Each number is 200 + 40 x the weight over its row's rms, rounded and kept within 0 to 999. Layers, rows and columns count from 0. The size before them is the row's rms in percent of the matrix's.

# up: layer 4 MLP up, 1280x320, rms 0.236, rows 293-345, columns 256-319
# down: layer 4 MLP down (transposed), 1280x320, rms 0.223, rows 293-344, columns 256-319
up293,087,158,147,205,182,189,194,202,167,214,144,230,145,177,162,255,240,268,210,244,210,146,222,149,74,176,213,181,148,175,198,138,227,184,181,249,322,244,167,215,171,214,211,201,176,246,157,179,231,202,307,186,280,196,228,228,170,254,183,273,159,214,250,174,190
down293,090,281,221,225,195,147,275,210,223,220,229,233,297,169,248,132,222,134,192,197,142,202,183,188,318,170,222,190,203,218,156,217,243,243,235,182,153,191,220,208,214,186,223,262,185,225,239,217,195,173,74,179,171,254,183,141,230,210,222,100,219,170,154,230,138
up294,106,108,257,227,254,202,223,220,134,168,239,242,209,177,148,176,178,215,152,232,173,201,235,195,250,201,137,163,239,242,232,228,183,193,183,186,181,131,270,206,158,224,185,220,142,294,197,222,225,180,204,100,260,191,239,162,130,179,144,237,347,155,196,159,184
down294,104,197,202,169,207,203,231,199,231,185,206,218,216,193,165,176,260,190,238,240,212,265,209,227,198,80,216,239,151,171,235,201,245,154,220,140,220,205,239,260,169,212,195,185,230,203,189,216,162,115,233,150,269,179,143,159,244,212,175,168,161,202,251,232,172
up295,095,171,159,224,184,220,130,164,166,207,256,219,199,189,211,172,196,167,163,223,187,240,252,138,211,156,136,203,137,115,181,161,198,232,145,126,148,236,226,157,236,216,212,192,163,274,242,161,293,161,270,199,258,263,193,239,176,272,171,263,229,123,231,194,210
down295,095,181,169,159,167,220,196,190,141,170,174,190,174,230,207,222,246,273,210,173,224,195,220,152,181,192,215,249,169,250,213,230,239,189,269,194,297,157,260,176,148,231,207,212,212,269,153,268,181,193,129,196,191,250,174,162,321,246,188,244,174,250,205,258,181
up296,164,219,211,184,147,193,182,229,298,230,170,138,139,214,223,147,190,169,122,181,155,248,245,127,142,179,175,169,141,177,171,245,177,177,228,198,110,242,179,233,227,201,154,113,298,178,153,187,295,218,257,167,231,212,266,225,239,182,104,148,232,174,184,261,161
down296,142,309,179,154,180,215,269,243,211,175,234,208,231,186,221,245,227,252,255,249,199,251,182,207,204,210,183,244,184,188,168,223,231,239,262,240,186,195,195,225,203,128,123,250,222,208,184,207,137,252,227,256,246,221,189,227,115,219,148,232,221,238,188,263,118
up297,102,178,175,186,184,196,275,251,199,257,193,187,287,249,164,194,156,249,227,145,253,184,222,219,173,257,144,97,193,194,233,231,206,193,112,181,184,242,123,204,134,213,231,199,165,288,258,254,192,238,177,194,203,230,157,219,181,226,257,193,193,129,206,197,224
down297,107,190,267,145,177,134,279,269,172,237,242,200,231,204,154,237,190,201,221,212,155,186,245,223,199,137,120,222,215,215,220,204,196,200,149,223,232,206,144,204,222,206,234,180,156,256,198,258,196,132,158,175,218,153,173,186,240,230,249,255,117,137,235,258,203
up298,088,258,243,127,202,233,213,131,203,171,221,113,258,216,207,213,190,231,281,280,256,204,161,143,186,225,265,250,192,198,202,213,242,210,211,195,177,172,182,196,223,195,201,210,149,199,205,205,194,256,233,231,131,199,172,279,236,217,132,225,246,145,238,232,264
down298,092,202,121,240,282,177,218,124,299,155,205,193,248,198,247,278,235,199,224,172,237,199,196,273,185,230,163,218,212,194,129,156,220,204,152,317,154,187,216,162,207,172,194,209,226,263,197,211,191,155,149,205,215,237,220,233,214,240,273,246,224,250,201,186,225
up299,103,178,205,191,204,246,198,205,202,185,107,177,178,119,185,175,215,218,228,260,237,219,293,188,188,243,200,257,182,255,140,234,280,265,206,241,217,188,173,131,162,142,172,125,216,195,173,229,204,265,225,235,151,185,203,217,225,196,164,205,212,222,188,260,208
down299,096,281,267,235,183,269,270,236,161,199,81,238,188,241,177,220,149,156,257,299,209,265,188,212,204,231,273,210,202,187,169,262,234,230,224,191,313,241,228,181,132,211,133,195,182,232,179,189,176,218,191,168,161,233,187,180,128,171,194,168,225,136,153,188,170
up300,096,203,185,133,189,187,194,197,241,299,228,229,167,271,190,183,249,196,173,193,238,193,209,254,166,261,206,172,189,205,310,208,177,174,143,248,230,301,284,183,162,151,176,194,226,160,113,201,249,201,216,192,186,186,243,259,241,237,146,158,216,207,140,222,233
down300,098,175,169,187,99,160,248,183,255,219,226,224,195,173,269,238,251,265,224,177,136,184,139,131,187,260,173,203,140,186,263,197,184,212,168,180,204,260,172,195,169,182,197,185,191,195,208,250,246,278,232,216,187,198,235,114,245,149,162,224,163,243,213,242,274
up301,099,223,151,231,170,254,201,230,145,250,210,211,152,248,266,230,253,196,172,227,259,108,218,236,217,155,162,153,311,202,111,125,184,266,169,108,250,213,192,197,195,143,263,218,218,183,201,230,252,213,145,180,150,217,187,279,207,236,186,211,230,197,231,186,187
down301,095,211,173,182,222,159,138,220,224,174,195,229,224,185,224,215,251,235,163,220,203,234,153,209,204,247,157,188,138,230,254,234,166,219,242,237,143,163,217,249,200,243,195,250,190,179,202,248,211,211,157,218,238,236,127,151,175,150,194,286,232,165,194,183,252
up302,099,143,147,207,207,177,186,149,230,183,198,219,226,131,223,250,264,258,231,170,181,187,221,226,238,112,188,225,195,134,206,168,184,165,251,261,230,208,199,272,162,125,224,170,195,215,303,164,252,182,232,192,251,199,236,214,206,162,218,185,251,192,229,215,199
down302,095,187,161,249,74,124,203,187,203,255,210,218,201,171,259,183,147,180,176,213,230,165,287,167,165,153,150,182,160,220,193,180,97,227,204,207,217,110,233,251,124,190,202,193,287,259,195,216,266,252,181,236,219,237,200,184,188,197,198,213,208,237,245,189,294
up303,108,224,200,244,139,214,125,160,278,199,266,255,205,148,217,180,200,215,228,143,194,136,175,181,234,241,258,173,238,235,192,238,180,157,218,152,184,208,223,182,172,181,237,208,189,179,230,184,188,179,294,143,176,190,262,213,198,235,207,208,227,220,174,176,247
down303,102,173,107,244,115,172,132,231,182,227,178,194,222,220,203,260,156,241,188,167,223,172,172,224,168,172,203,200,99,170,155,186,165,187,167,292,196,222,123,176,177,219,189,170,243,188,268,151,165,187,279,282,180,152,191,149,238,171,203,287,192,260,208,176,172
up304,096,213,185,246,308,84,233,162,201,203,335,176,127,118,108,207,243,154,166,258,222,238,202,136,191,177,197,268,167,157,223,172,232,254,190,198,196,101,190,135,243,168,205,197,230,230,221,128,188,153,241,187,205,147,218,211,246,166,175,204,207,232,245,133,232
down304,100,192,183,108,253,206,154,144,214,178,199,186,190,224,148,204,301,201,234,153,213,123,260,230,156,227,207,148,147,178,206,221,187,218,174,199,222,207,212,174,155,266,196,155,236,150,221,206,246,177,274,246,188,205,132,163,171,171,156,241,143,191,195,219,174
up305,096,230,223,112,194,199,168,192,159,266,158,231,270,161,218,178,192,175,129,158,141,243,143,125,211,181,172,231,176,182,201,245,239,224,228,215,190,205,177,195,222,287,235,165,223,225,219,196,127,205,248,217,195,215,195,192,197,202,202,247,213,271,227,206,141
down305,090,260,211,197,191,268,148,125,196,196,112,219,139,202,95,193,179,215,252,340,233,272,207,166,181,150,208,109,267,185,205,159,185,196,209,148,246,155,209,178,157,128,264,189,242,180,197,173,190,246,235,156,234,205,160,194,196,201,203,162,198,234,195,164,231
up306,106,248,231,161,145,157,126,258,184,187,184,228,182,189,175,192,177,188,172,187,170,198,256,139,202,237,258,229,235,209,299,232,136,224,216,218,203,228,221,145,215,193,143,179,194,140,178,207,190,158,232,165,208,225,174,152,174,242,168,213,235,154,122,164,329
down306,112,129,185,124,126,125,257,265,241,277,192,179,208,180,224,239,136,199,261,204,240,222,210,170,195,158,294,195,170,187,213,158,293,260,237,255,203,190,213,163,163,214,193,203,204,200,223,226,186,176,236,220,230,211,146,219,235,210,157,184,231,228,174,244,197
up307,103,177,136,244,218,159,216,169,211,215,132,205,218,202,157,176,133,218,209,197,227,125,200,203,326,194,152,152,219,177,105,245,168,273,239,166,204,132,166,149,178,238,193,220,204,189,226,165,120,205,218,219,204,178,186,255,219,231,138,129,216,190,212,240,234
down307,103,188,189,245,228,236,195,200,147,172,177,212,202,211,108,142,145,150,185,107,185,202,179,144,152,230,200,219,237,179,192,203,214,139,213,142,193,228,208,204,225,128,126,180,215,194,241,243,229,200,195,242,131,212,207,136,261,162,205,152,223,233,213,175,302
up308,104,222,200,264,201,231,142,140,221,134,236,221,166,266,270,274,241,178,185,204,134,188,229,215,288,232,177,98,199,166,190,130,233,187,175,299,217,255,183,179,160,177,276,150,235,258,249,120,238,212,165,196,163,240,222,243,238,188,272,236,170,216,132,184,189
down308,099,240,214,181,227,202,219,199,209,205,197,232,238,214,236,203,218,151,235,273,232,239,201,259,207,145,145,150,209,139,235,230,246,180,191,148,246,187,222,182,204,158,165,264,167,188,126,181,222,240,266,181,290,285,177,230,174,241,163,237,290,259,159,190,214
up309,107,245,142,146,253,139,210,172,229,239,153,228,158,161,223,160,244,212,231,228,181,238,219,231,143,245,163,177,131,194,202,217,226,173,255,198,157,195,162,259,129,213,150,223,238,231,246,203,154,182,221,165,213,212,205,259,256,185,174,242,180,212,135,161,215
down309,110,238,181,154,226,139,162,233,155,202,154,235,213,227,230,149,183,181,235,185,213,194,175,146,173,268,219,92,181,183,279,169,158,219,210,193,227,196,263,193,251,164,185,183,178,227,209,221,285,233,196,111,197,215,133,212,194,192,233,238,218,287,218,231,282
up310,108,246,169,158,203,202,194,188,117,245,104,183,222,154,246,160,210,192,218,222,178,224,257,158,223,217,213,271,238,204,216,203,221,287,222,185,155,273,224,243,157,263,152,247,168,235,209,265,150,300,252,200,186,181,261,240,213,191,193,259,203,154,175,182,252
down310,106,202,189,213,259,230,200,184,179,227,268,191,215,115,232,222,219,227,217,191,227,168,233,246,164,196,197,152,178,150,207,195,132,199,233,162,269,212,148,237,169,237,167,184,220,204,231,188,109,190,216,225,219,168,236,252,209,258,184,249,202,213,218,185,182
up311,097,217,254,218,214,284,223,217,192,203,237,149,141,219,190,209,183,198,254,199,288,142,187,205,221,212,99,165,184,170,239,218,193,155,212,128,227,191,180,176,190,153,171,134,175,209,174,214,211,197,201,205,202,167,229,246,198,220,231,213,230,211,242,193,279
down311,087,205,248,184,211,173,246,180,302,209,271,202,213,193,186,243,199,223,218,234,240,243,86,280,239,190,297,171,172,225,217,163,187,202,236,207,167,235,187,201,169,210,247,182,196,181,230,239,128,187,224,169,195,217,214,219,226,214,298,151,121,215,209,195,218
up312,092,257,213,231,272,170,152,173,216,287,166,109,142,228,129,252,220,240,228,255,147,247,153,225,196,111,211,202,229,225,190,207,171,149,167,181,135,153,245,189,201,133,197,263,199,219,185,172,213,168,170,153,209,232,192,292,232,210,174,235,237,187,117,216,232
down312,095,146,183,272,181,159,220,164,196,196,250,166,164,223,235,216,221,181,174,231,226,299,253,157,184,225,204,179,140,195,157,152,144,238,239,292,279,196,183,267,189,151,202,145,174,223,151,253,232,149,247,181,229,215,261,226,203,153,217,214,212,207,194,204,162
up313,119,164,322,206,183,190,237,105,106,207,135,145,253,184,171,150,206,217,225,253,191,199,248,185,210,179,197,224,268,183,149,202,206,160,181,313,170,190,121,245,201,279,130,224,161,188,224,264,253,243,228,198,212,178,300,223,166,191,191,226,160,147,228,208,256
down313,117,176,268,221,242,157,193,201,122,222,200,253,137,170,230,184,188,211,157,268,222,221,229,142,177,208,178,217,163,192,191,254,195,151,179,208,211,291,160,223,142,211,243,223,170,244,212,191,182,184,232,235,178,253,258,177,215,210,170,176,200,187,220,206,222
up314,083,262,164,196,188,248,289,269,213,215,267,179,160,222,124,209,199,236,188,214,255,206,188,231,259,238,248,214,171,188,190,179,199,179,236,216,131,218,228,202,104,218,195,226,216,187,202,224,215,166,221,208,186,208,110,155,237,261,129,243,244,163,239,214,173
down314,085,216,220,201,128,198,256,159,241,204,242,234,249,126,194,137,187,265,164,212,245,208,236,284,237,165,217,213,195,230,194,209,231,163,147,155,196,235,195,194,237,234,229,178,132,253,242,259,171,253,152,153,173,177,224,221,247,160,206,167,260,192,206,233,258
up315,094,244,185,185,258,171,206,204,302,185,327,228,198,115,142,213,246,134,193,256,213,175,180,227,195,193,180,247,141,94,265,145,154,172,202,273,172,168,190,134,221,222,137,147,223,259,200,182,218,144,219,156,187,237,238,252,181,218,204,155,243,210,187,166,151
down315,100,271,199,197,190,207,283,219,243,153,215,209,176,199,239,140,268,181,146,189,118,257,196,230,129,274,207,199,137,255,122,246,194,118,210,237,168,136,198,238,196,174,192,191,235,282,172,260,224,182,135,215,179,252,166,198,221,220,260,138,166,232,234,190,168
up316,115,124,166,188,116,185,112,192,175,252,233,172,141,175,272,190,210,265,163,157,216,200,208,244,208,197,186,186,204,152,140,218,187,226,153,211,182,207,212,162,263,181,185,244,279,251,185,319,307,216,203,203,226,159,193,117,208,243,215,163,123,207,196,300,213
down316,103,302,125,130,216,131,161,176,288,226,197,211,167,250,253,210,223,268,264,205,244,185,188,220,138,245,207,153,266,237,203,211,180,221,205,200,138,192,183,201,240,149,203,185,194,132,199,166,248,249,263,281,204,188,233,148,165,219,219,175,326,216,194,264,235
up317,097,228,267,197,244,193,202,189,213,143,231,201,145,105,106,186,278,203,203,166,181,174,194,179,188,151,201,220,247,151,218,239,252,159,198,110,241,204,234,204,168,218,198,197,134,219,248,184,206,156,261,110,268,261,146,196,248,178,163,215,219,221,225,153,167
down317,096,141,186,219,204,240,219,214,167,245,270,256,186,203,206,270,153,156,155,276,201,186,206,248,222,256,173,213,64,219,185,151,209,147,153,230,142,177,206,233,179,230,214,213,171,164,182,174,223,177,224,206,215,145,193,110,152,159,206,203,191,253,198,202,157
up318,099,144,237,240,144,205,194,120,269,187,215,242,228,220,125,159,247,204,263,159,257,207,205,218,244,211,165,301,238,128,180,239,199,245,259,265,225,187,183,201,201,125,234,228,195,182,237,195,227,140,208,240,222,213,180,197,148,267,205,206,225,207,196,245,161
down318,104,180,212,195,150,148,143,166,219,231,169,174,186,218,158,201,242,188,261,253,219,221,161,191,239,220,97,217,209,195,270,247,221,142,239,210,210,204,125,168,181,184,148,183,247,166,154,201,231,120,237,237,171,245,121,108,190,168,152,220,175,224,194,231,284
up319,101,97,171,243,136,168,177,166,227,225,229,226,158,204,178,194,213,240,230,176,228,226,160,152,286,189,139,216,181,166,209,154,232,207,276,252,258,179,168,204,203,212,217,167,146,171,161,147,185,185,173,164,274,208,192,152,195,193,161,194,205,177,274,133,218
down319,098,127,216,184,195,145,164,187,221,271,226,193,181,260,232,186,200,177,193,256,240,225,168,212,173,182,176,174,166,205,223,214,199,180,229,238,274,137,265,181,156,146,185,159,158,157,215,132,228,221,206,228,199,187,168,216,219,169,249,203,240,214,223,141,235
up320,116,208,268,223,219,195,219,196,220,131,246,157,266,202,190,275,184,167,222,218,160,197,224,169,195,233,209,169,197,172,251,147,257,211,254,237,246,258,275,190,202,139,201,266,215,157,194,218,205,197,232,213,203,139,292,240,164,209,224,199,261,161,163,227,150
down320,117,192,211,158,229,193,223,228,179,224,185,225,287,282,169,263,224,147,128,191,123,168,123,205,173,233,279,168,182,206,198,179,205,278,183,198,132,213,225,180,170,192,160,234,132,227,222,185,211,224,238,214,196,173,232,201,194,234,188,274,236,211,181,233,236
up321,100,262,200,217,196,185,152,137,192,219,175,253,217,219,200,229,185,223,130,179,181,130,138,289,130,162,116,131,188,287,133,211,205,219,226,238,228,200,189,129,273,221,176,154,89,183,208,205,167,238,261,148,207,211,231,172,223,177,222,167,182,241,151,175,190
down321,105,170,211,209,232,212,210,233,169,138,257,172,167,166,118,165,226,189,141,142,255,216,229,264,194,194,195,238,214,172,169,195,146,194,195,221,263,195,163,133,191,141,178,148,292,228,205,183,203,206,226,210,221,174,279,165,198,206,204,167,203,165,126,246,167
up322,104,130,115,135,241,199,245,201,135,213,300,237,183,186,197,174,208,179,184,210,148,155,296,236,204,148,201,180,147,218,282,184,250,244,193,233,238,201,224,194,169,231,165,173,186,154,225,190,87,237,197,213,174,130,124,217,188,176,140,238,221,97,158,156,163
down322,101,145,169,166,299,218,190,194,163,240,215,197,188,150,192,201,186,233,161,166,163,163,262,222,131,148,223,202,201,283,294,222,157,137,166,119,228,209,236,243,196,226,154,216,227,200,213,250,220,134,216,210,177,142,243,91,163,163,195,183,196,205,202,194,208
up323,092,178,203,151,129,212,185,204,188,237,141,209,226,239,167,191,166,224,216,222,260,165,189,196,162,226,214,145,191,235,164,150,233,228,242,138,202,137,202,237,247,215,239,213,224,228,125,138,187,193,243,199,232,184,260,172,220,182,224,163,134,194,174,214,190
down323,100,143,291,198,210,212,149,207,186,187,170,179,173,212,172,174,227,213,225,235,168,169,203,225,175,246,208,153,257,173,192,220,183,301,253,139,185,176,192,215,165,193,168,195,188,170,245,224,164,263,144,179,285,172,116,223,185,152,199,197,137,167,242,127,171
up324,093,132,196,174,255,189,165,306,203,227,252,239,196,265,214,206,179,185,227,222,187,150,228,103,239,235,187,233,236,179,157,237,223,239,186,193,189,138,191,255,189,168,161,145,230,251,218,193,237,200,308,192,194,257,203,225,195,219,220,130,190,209,253,291,259
down324,093,248,183,224,282,230,139,215,288,134,151,175,196,195,176,230,204,213,175,211,138,234,184,261,115,306,246,157,162,144,227,141,210,165,221,151,177,193,155,188,262,244,203,222,177,207,189,254,154,170,249,207,198,239,127,191,156,191,198,226,215,169,221,115,189
up325,101,167,197,214,282,160,172,208,264,302,193,209,175,215,170,168,189,249,182,151,189,242,152,205,271,191,155,93,263,237,227,193,207,150,184,227,196,258,224,171,202,154,193,214,259,209,206,148,252,294,243,160,237,237,201,177,221,159,229,217,157,162,178,158,208
down325,098,167,199,223,227,172,208,196,201,133,178,234,202,182,265,151,179,234,213,208,191,196,268,233,208,248,226,230,208,141,225,239,194,173,231,191,160,126,170,298,279,136,140,244,200,200,161,260,208,157,222,215,237,215,191,127,180,128,163,228,225,180,189,284,160
up326,101,253,235,194,214,182,178,241,145,221,250,159,219,219,190,176,236,219,195,223,175,142,224,177,194,221,276,165,211,226,211,172,270,244,202,163,229,196,133,174,200,185,224,238,195,221,151,103,192,246,198,217,185,159,199,226,196,185,115,246,189,211,216,187,221
down326,098,222,234,123,155,174,253,243,200,182,188,240,162,207,218,217,219,99,155,293,242,214,214,256,254,172,240,154,196,201,163,231,214,163,204,131,160,208,213,185,229,187,223,251,139,256,177,164,175,177,201,271,195,188,243,151,199,186,265,211,240,278,132,207,191
up327,106,205,173,233,228,179,195,194,191,205,180,187,280,102,152,238,195,198,192,221,142,175,191,222,188,185,150,223,228,234,218,200,170,245,173,234,255,164,302,144,171,217,237,234,184,222,170,204,208,257,234,140,236,165,198,220,195,149,264,114,200,189,147,178,193
down327,104,172,201,180,175,235,148,158,173,237,206,202,194,198,207,244,248,152,220,230,186,294,171,218,234,221,161,154,237,208,206,222,188,186,145,174,152,265,227,162,195,186,154,244,188,214,287,258,148,225,256,165,228,247,188,214,192,204,235,243,170,162,177,200,230
up328,119,234,170,190,223,151,130,225,112,199,181,217,159,190,180,215,156,201,149,228,223,252,234,200,197,187,213,197,271,233,197,206,181,222,162,158,221,241,205,158,185,249,202,234,153,153,189,253,240,192,221,278,208,206,197,247,198,210,179,149,167,224,178,208,224
down328,116,224,252,194,201,168,205,254,166,213,140,210,188,193,177,216,201,277,174,246,223,237,197,153,222,131,159,227,180,204,227,177,180,193,187,170,287,272,169,175,155,196,180,250,153,234,156,270,146,212,210,136,239,178,164,157,283,221,159,121,197,184,199,229,161
up329,102,196,142,191,166,200,151,225,173,190,159,244,255,232,208,113,223,201,210,177,234,165,120,179,169,228,248,211,235,182,174,184,198,203,208,209,199,129,198,269,187,144,241,229,217,227,201,231,280,145,205,184,270,221,241,226,233,249,211,254,169,149,203,220,253
down329,101,197,216,221,212,275,270,242,209,212,260,183,181,212,151,227,218,178,228,139,228,244,197,125,219,159,214,200,250,235,185,224,205,169,135,180,182,233,188,183,162,220,149,230,143,229,157,156,205,201,223,121,185,212,243,254,208,209,250,129,257,173,267,121,191
up330,093,186,222,232,244,205,202,161,153,174,149,179,191,183,183,104,251,174,183,214,229,214,186,199,205,217,230,146,197,176,193,217,166,191,165,234,198,219,304,176,199,169,209,208,247,220,231,192,183,135,159,159,198,231,229,201,166,242,199,238,204,177,211,218,181
down330,092,153,210,173,206,165,185,158,189,268,257,199,182,202,219,191,213,248,195,193,244,148,163,170,164,200,188,169,168,200,187,200,137,271,144,294,209,189,187,163,199,197,248,231,185,183,191,195,189,247,216,264,241,278,215,161,232,130,195,210,208,157,174,185,270
up331,102,235,180,191,230,244,188,238,188,150,124,213,207,187,180,200,232,209,184,236,170,160,244,107,248,119,197,185,232,143,202,256,203,229,252,237,219,183,98,221,220,175,235,250,185,198,147,197,224,172,213,175,191,154,164,148,131,229,208,170,231,207,211,139,226
down331,105,224,239,218,205,239,180,186,198,176,201,195,234,151,178,209,277,222,266,199,207,216,180,178,145,189,122,205,277,147,220,237,198,178,211,173,260,266,152,204,172,196,240,224,199,210,163,260,297,229,202,272,250,160,249,280,253,285,183,180,191,272,195,184,207
up332,092,166,210,221,195,173,172,179,194,245,214,234,225,252,189,223,185,195,214,118,204,226,130,254,303,222,111,194,232,230,124,186,153,218,245,217,188,160,204,197,185,209,186,182,214,85,271,144,195,256,295,220,267,170,237,201,190,181,263,157,203,190,171,246,192
down332,088,151,184,217,151,196,195,192,156,214,156,211,221,152,250,225,269,253,202,186,190,204,194,232,194,182,257,287,189,255,189,298,256,159,170,262,241,181,214,179,183,267,246,260,192,231,250,214,200,272,248,203,214,197,218,197,133,280,195,206,219,261,183,166,189
up333,102,191,128,167,178,166,148,186,168,233,255,160,188,225,140,218,142,125,154,233,198,151,99,152,216,200,201,176,153,170,194,240,203,231,240,252,208,165,269,173,172,177,175,183,183,222,167,224,195,205,194,272,308,172,175,216,202,234,246,180,213,159,219,255,155
down333,103,240,203,213,183,178,248,225,221,138,184,259,256,194,178,198,200,172,165,196,219,157,191,209,205,204,240,168,90,210,191,215,150,273,195,171,224,289,216,226,209,255,202,128,187,203,204,228,167,122,290,189,253,171,210,208,187,227,198,187,191,245,140,152,172
up334,099,240,164,206,207,190,234,194,259,175,165,189,142,249,187,99,235,199,225,247,238,205,162,147,223,160,226,210,182,208,168,264,170,160,210,191,154,169,215,136,123,231,111,192,146,147,162,241,288,149,219,219,280,145,213,218,288,236,199,299,218,200,194,229,218
down334,102,209,269,179,266,215,133,161,165,164,241,203,177,189,240,197,152,217,217,185,235,168,136,205,172,215,249,141,229,186,200,104,185,207,274,186,167,188,186,207,202,172,199,228,210,145,230,241,207,248,202,288,184,142,208,272,165,182,174,211,205,191,166,229,207
up335,104,182,199,141,204,236,222,188,205,176,232,219,243,217,212,200,146,233,199,172,292,173,252,156,249,171,199,234,124,157,236,187,146,196,143,256,200,211,215,190,281,182,217,237,192,247,132,212,225,138,173,189,155,221,280,175,217,210,227,171,218,211,257,251,242
down335,102,213,229,224,168,175,195,213,185,200,92,230,213,231,135,156,197,196,185,223,218,195,166,158,171,179,242,114,213,207,194,208,157,198,202,203,227,248,179,239,138,169,238,201,132,232,209,197,212,236,210,193,283,230,206,178,187,165,242,274,173,178,218,202,231
up336,102,209,158,124,173,137,278,236,200,169,198,201,173,154,198,132,221,83,258,110,222,130,186,211,207,204,191,233,195,188,221,99,184,198,183,215,188,245,178,155,155,79,188,175,236,124,152,285,213,254,117,191,222,211,190,235,172,161,232,256,195,201,181,264,146
down336,101,180,139,248,225,181,158,128,203,242,235,265,205,221,243,217,169,214,213,238,182,238,171,205,240,165,172,102,279,171,228,215,187,241,224,189,166,172,221,229,216,170,179,165,200,269,225,204,159,228,292,174,205,285,204,154,166,218,184,234,115,221,221,221,199
up337,107,214,194,179,177,208,187,174,176,231,153,200,188,159,178,184,197,273,180,230,227,160,129,145,335,209,160,200,179,187,214,192,154,173,169,187,138,277,200,221,121,242,188,168,200,212,195,174,253,172,203,265,216,251,157,214,219,231,238,196,205,175,246,272,181
down337,104,170,206,244,270,185,196,132,242,229,172,239,231,247,219,205,261,196,216,220,204,154,127,192,215,211,214,150,194,213,189,229,219,206,139,185,153,256,248,271,192,226,201,207,246,259,259,146,224,209,175,201,205,186,170,147,203,175,318,203,207,243,219,145,185
up338,090,210,217,194,67,171,166,234,215,194,161,251,230,190,238,258,198,227,259,205,198,168,193,179,196,180,222,224,219,185,183,168,185,178,294,261,334,148,147,229,210,164,179,182,216,235,139,117,229,222,212,229,225,221,220,188,144,214,227,221,186,150,193,257,225
down338,091,162,166,226,146,171,252,213,233,207,175,149,178,191,256,242,144,199,306,240,164,161,222,217,164,218,173,243,186,114,203,141,108,260,194,252,185,257,175,262,214,278,224,234,219,208,264,172,180,221,157,142,213,142,209,190,203,213,230,197,197,199,210,188,117
up339,089,176,237,221,187,145,198,176,184,195,98,242,177,133,213,173,192,184,184,168,265,106,175,194,187,199,211,187,150,184,179,250,197,200,191,166,220,167,187,206,218,237,223,238,150,259,110,205,242,178,208,228,164,217,217,235,165,199,187,162,208,237,192,195,272
down339,092,192,225,168,103,178,187,164,165,168,101,174,196,218,263,202,169,162,163,116,125,186,204,259,213,244,158,156,145,219,140,187,187,136,185,152,216,147,119,207,171,166,171,213,279,159,153,183,162,250,224,202,269,167,192,188,152,191,193,196,199,268,229,238,160
up340,107,169,176,221,226,277,167,149,157,212,237,196,224,189,185,248,240,288,124,211,232,185,155,202,242,185,131,229,207,181,248,184,205,179,222,146,240,247,160,190,248,181,207,179,96,274,177,222,189,195,193,182,262,215,227,183,240,210,131,173,154,228,254,221,206
down340,107,116,195,197,198,200,189,137,213,214,193,191,241,195,239,190,188,204,149,200,243,199,214,174,172,190,206,208,370,133,256,192,180,124,106,144,165,248,201,250,185,169,257,238,182,148,242,187,211,234,201,181,256,196,225,183,237,178,143,140,145,170,213,168,230
up341,092,181,148,172,270,208,143,161,188,239,174,213,183,209,208,201,213,161,258,251,202,186,273,202,219,195,239,184,260,156,135,196,241,225,191,126,229,213,251,182,191,215,219,231,223,153,193,144,202,144,210,159,233,261,56,234,182,308,145,157,151,181,249,238,158
down341,096,209,178,174,318,217,187,142,166,216,124,245,201,194,240,188,129,221,210,201,187,187,273,178,148,158,171,246,192,252,246,186,230,248,234,189,168,244,277,189,135,213,238,142,154,169,181,162,203,138,148,225,225,212,228,153,214,192,219,188,186,264,220,210,185
up342,112,200,212,262,215,171,228,211,177,248,175,165,156,159,195,203,223,216,191,170,194,188,166,174,176,138,260,210,162,326,213,234,187,194,158,165,222,220,181,156,247,128,169,130,177,205,220,306,187,192,216,242,223,178,165,193,205,199,195,132,177,165,215,194,193
down342,104,160,200,226,249,221,243,224,232,181,195,166,156,162,261,232,225,152,197,186,207,267,180,164,226,211,237,208,180,153,251,237,182,177,164,223,127,151,137,190,276,250,259,165,263,218,188,272,159,206,187,215,149,166,187,195,201,188,180,165,218,209,202,167,225
up343,082,143,218,173,184,186,155,257,220,230,195,203,167,202,206,179,228,235,194,174,228,216,199,229,222,177,257,309,189,147,286,157,173,270,237,171,149,161,240,174,253,248,191,196,219,218,138,188,161,192,202,182,210,204,146,177,237,178,194,196,215,199,236,184,236
down343,099,216,220,221,203,221,240,151,228,248,175,226,202,155,295,197,261,149,237,170,229,153,263,147,198,229,61,210,185,211,104,290,167,225,170,138,203,188,165,169,185,183,214,185,178,192,213,203,194,220,134,261,206,194,205,224,169,202,260,223,203,229,160,196,205
up344,096,194,176,197,186,193,196,189,149,191,187,145,165,195,150,226,277,234,244,229,158,212,268,242,216,267,227,106,253,202,262,126,230,204,178,153,172,185,213,200,220,213,297,168,282,191,167,152,188,125,234,153,223,157,202,224,201,177,207,159,232,191,88,139,251
down344,105,202,192,196,211,232,147,228,349,266,228,246,179,167,162,182,198,178,173,166,171,164,180,255,144,181,216,151,204,195,222,176,194,244,194,140,205,189,194,114,207,288,260,162,221,209,182,181,205,216,264,151,240,232,204,190,162,175,219,134,172,200,185,181,135
up345,100,223,275,215,184,185,229,107,204,274,237,161,146,163,177,143,235,239,235,187,264,284,217,218,263,217,264,159,126,201,191,281,213,173,153,233,209,233,182,135,240,208,158,114,165,194,192,208,209,171,246,192,225,242,152,151,214,162,175,234,208,229,211,248,179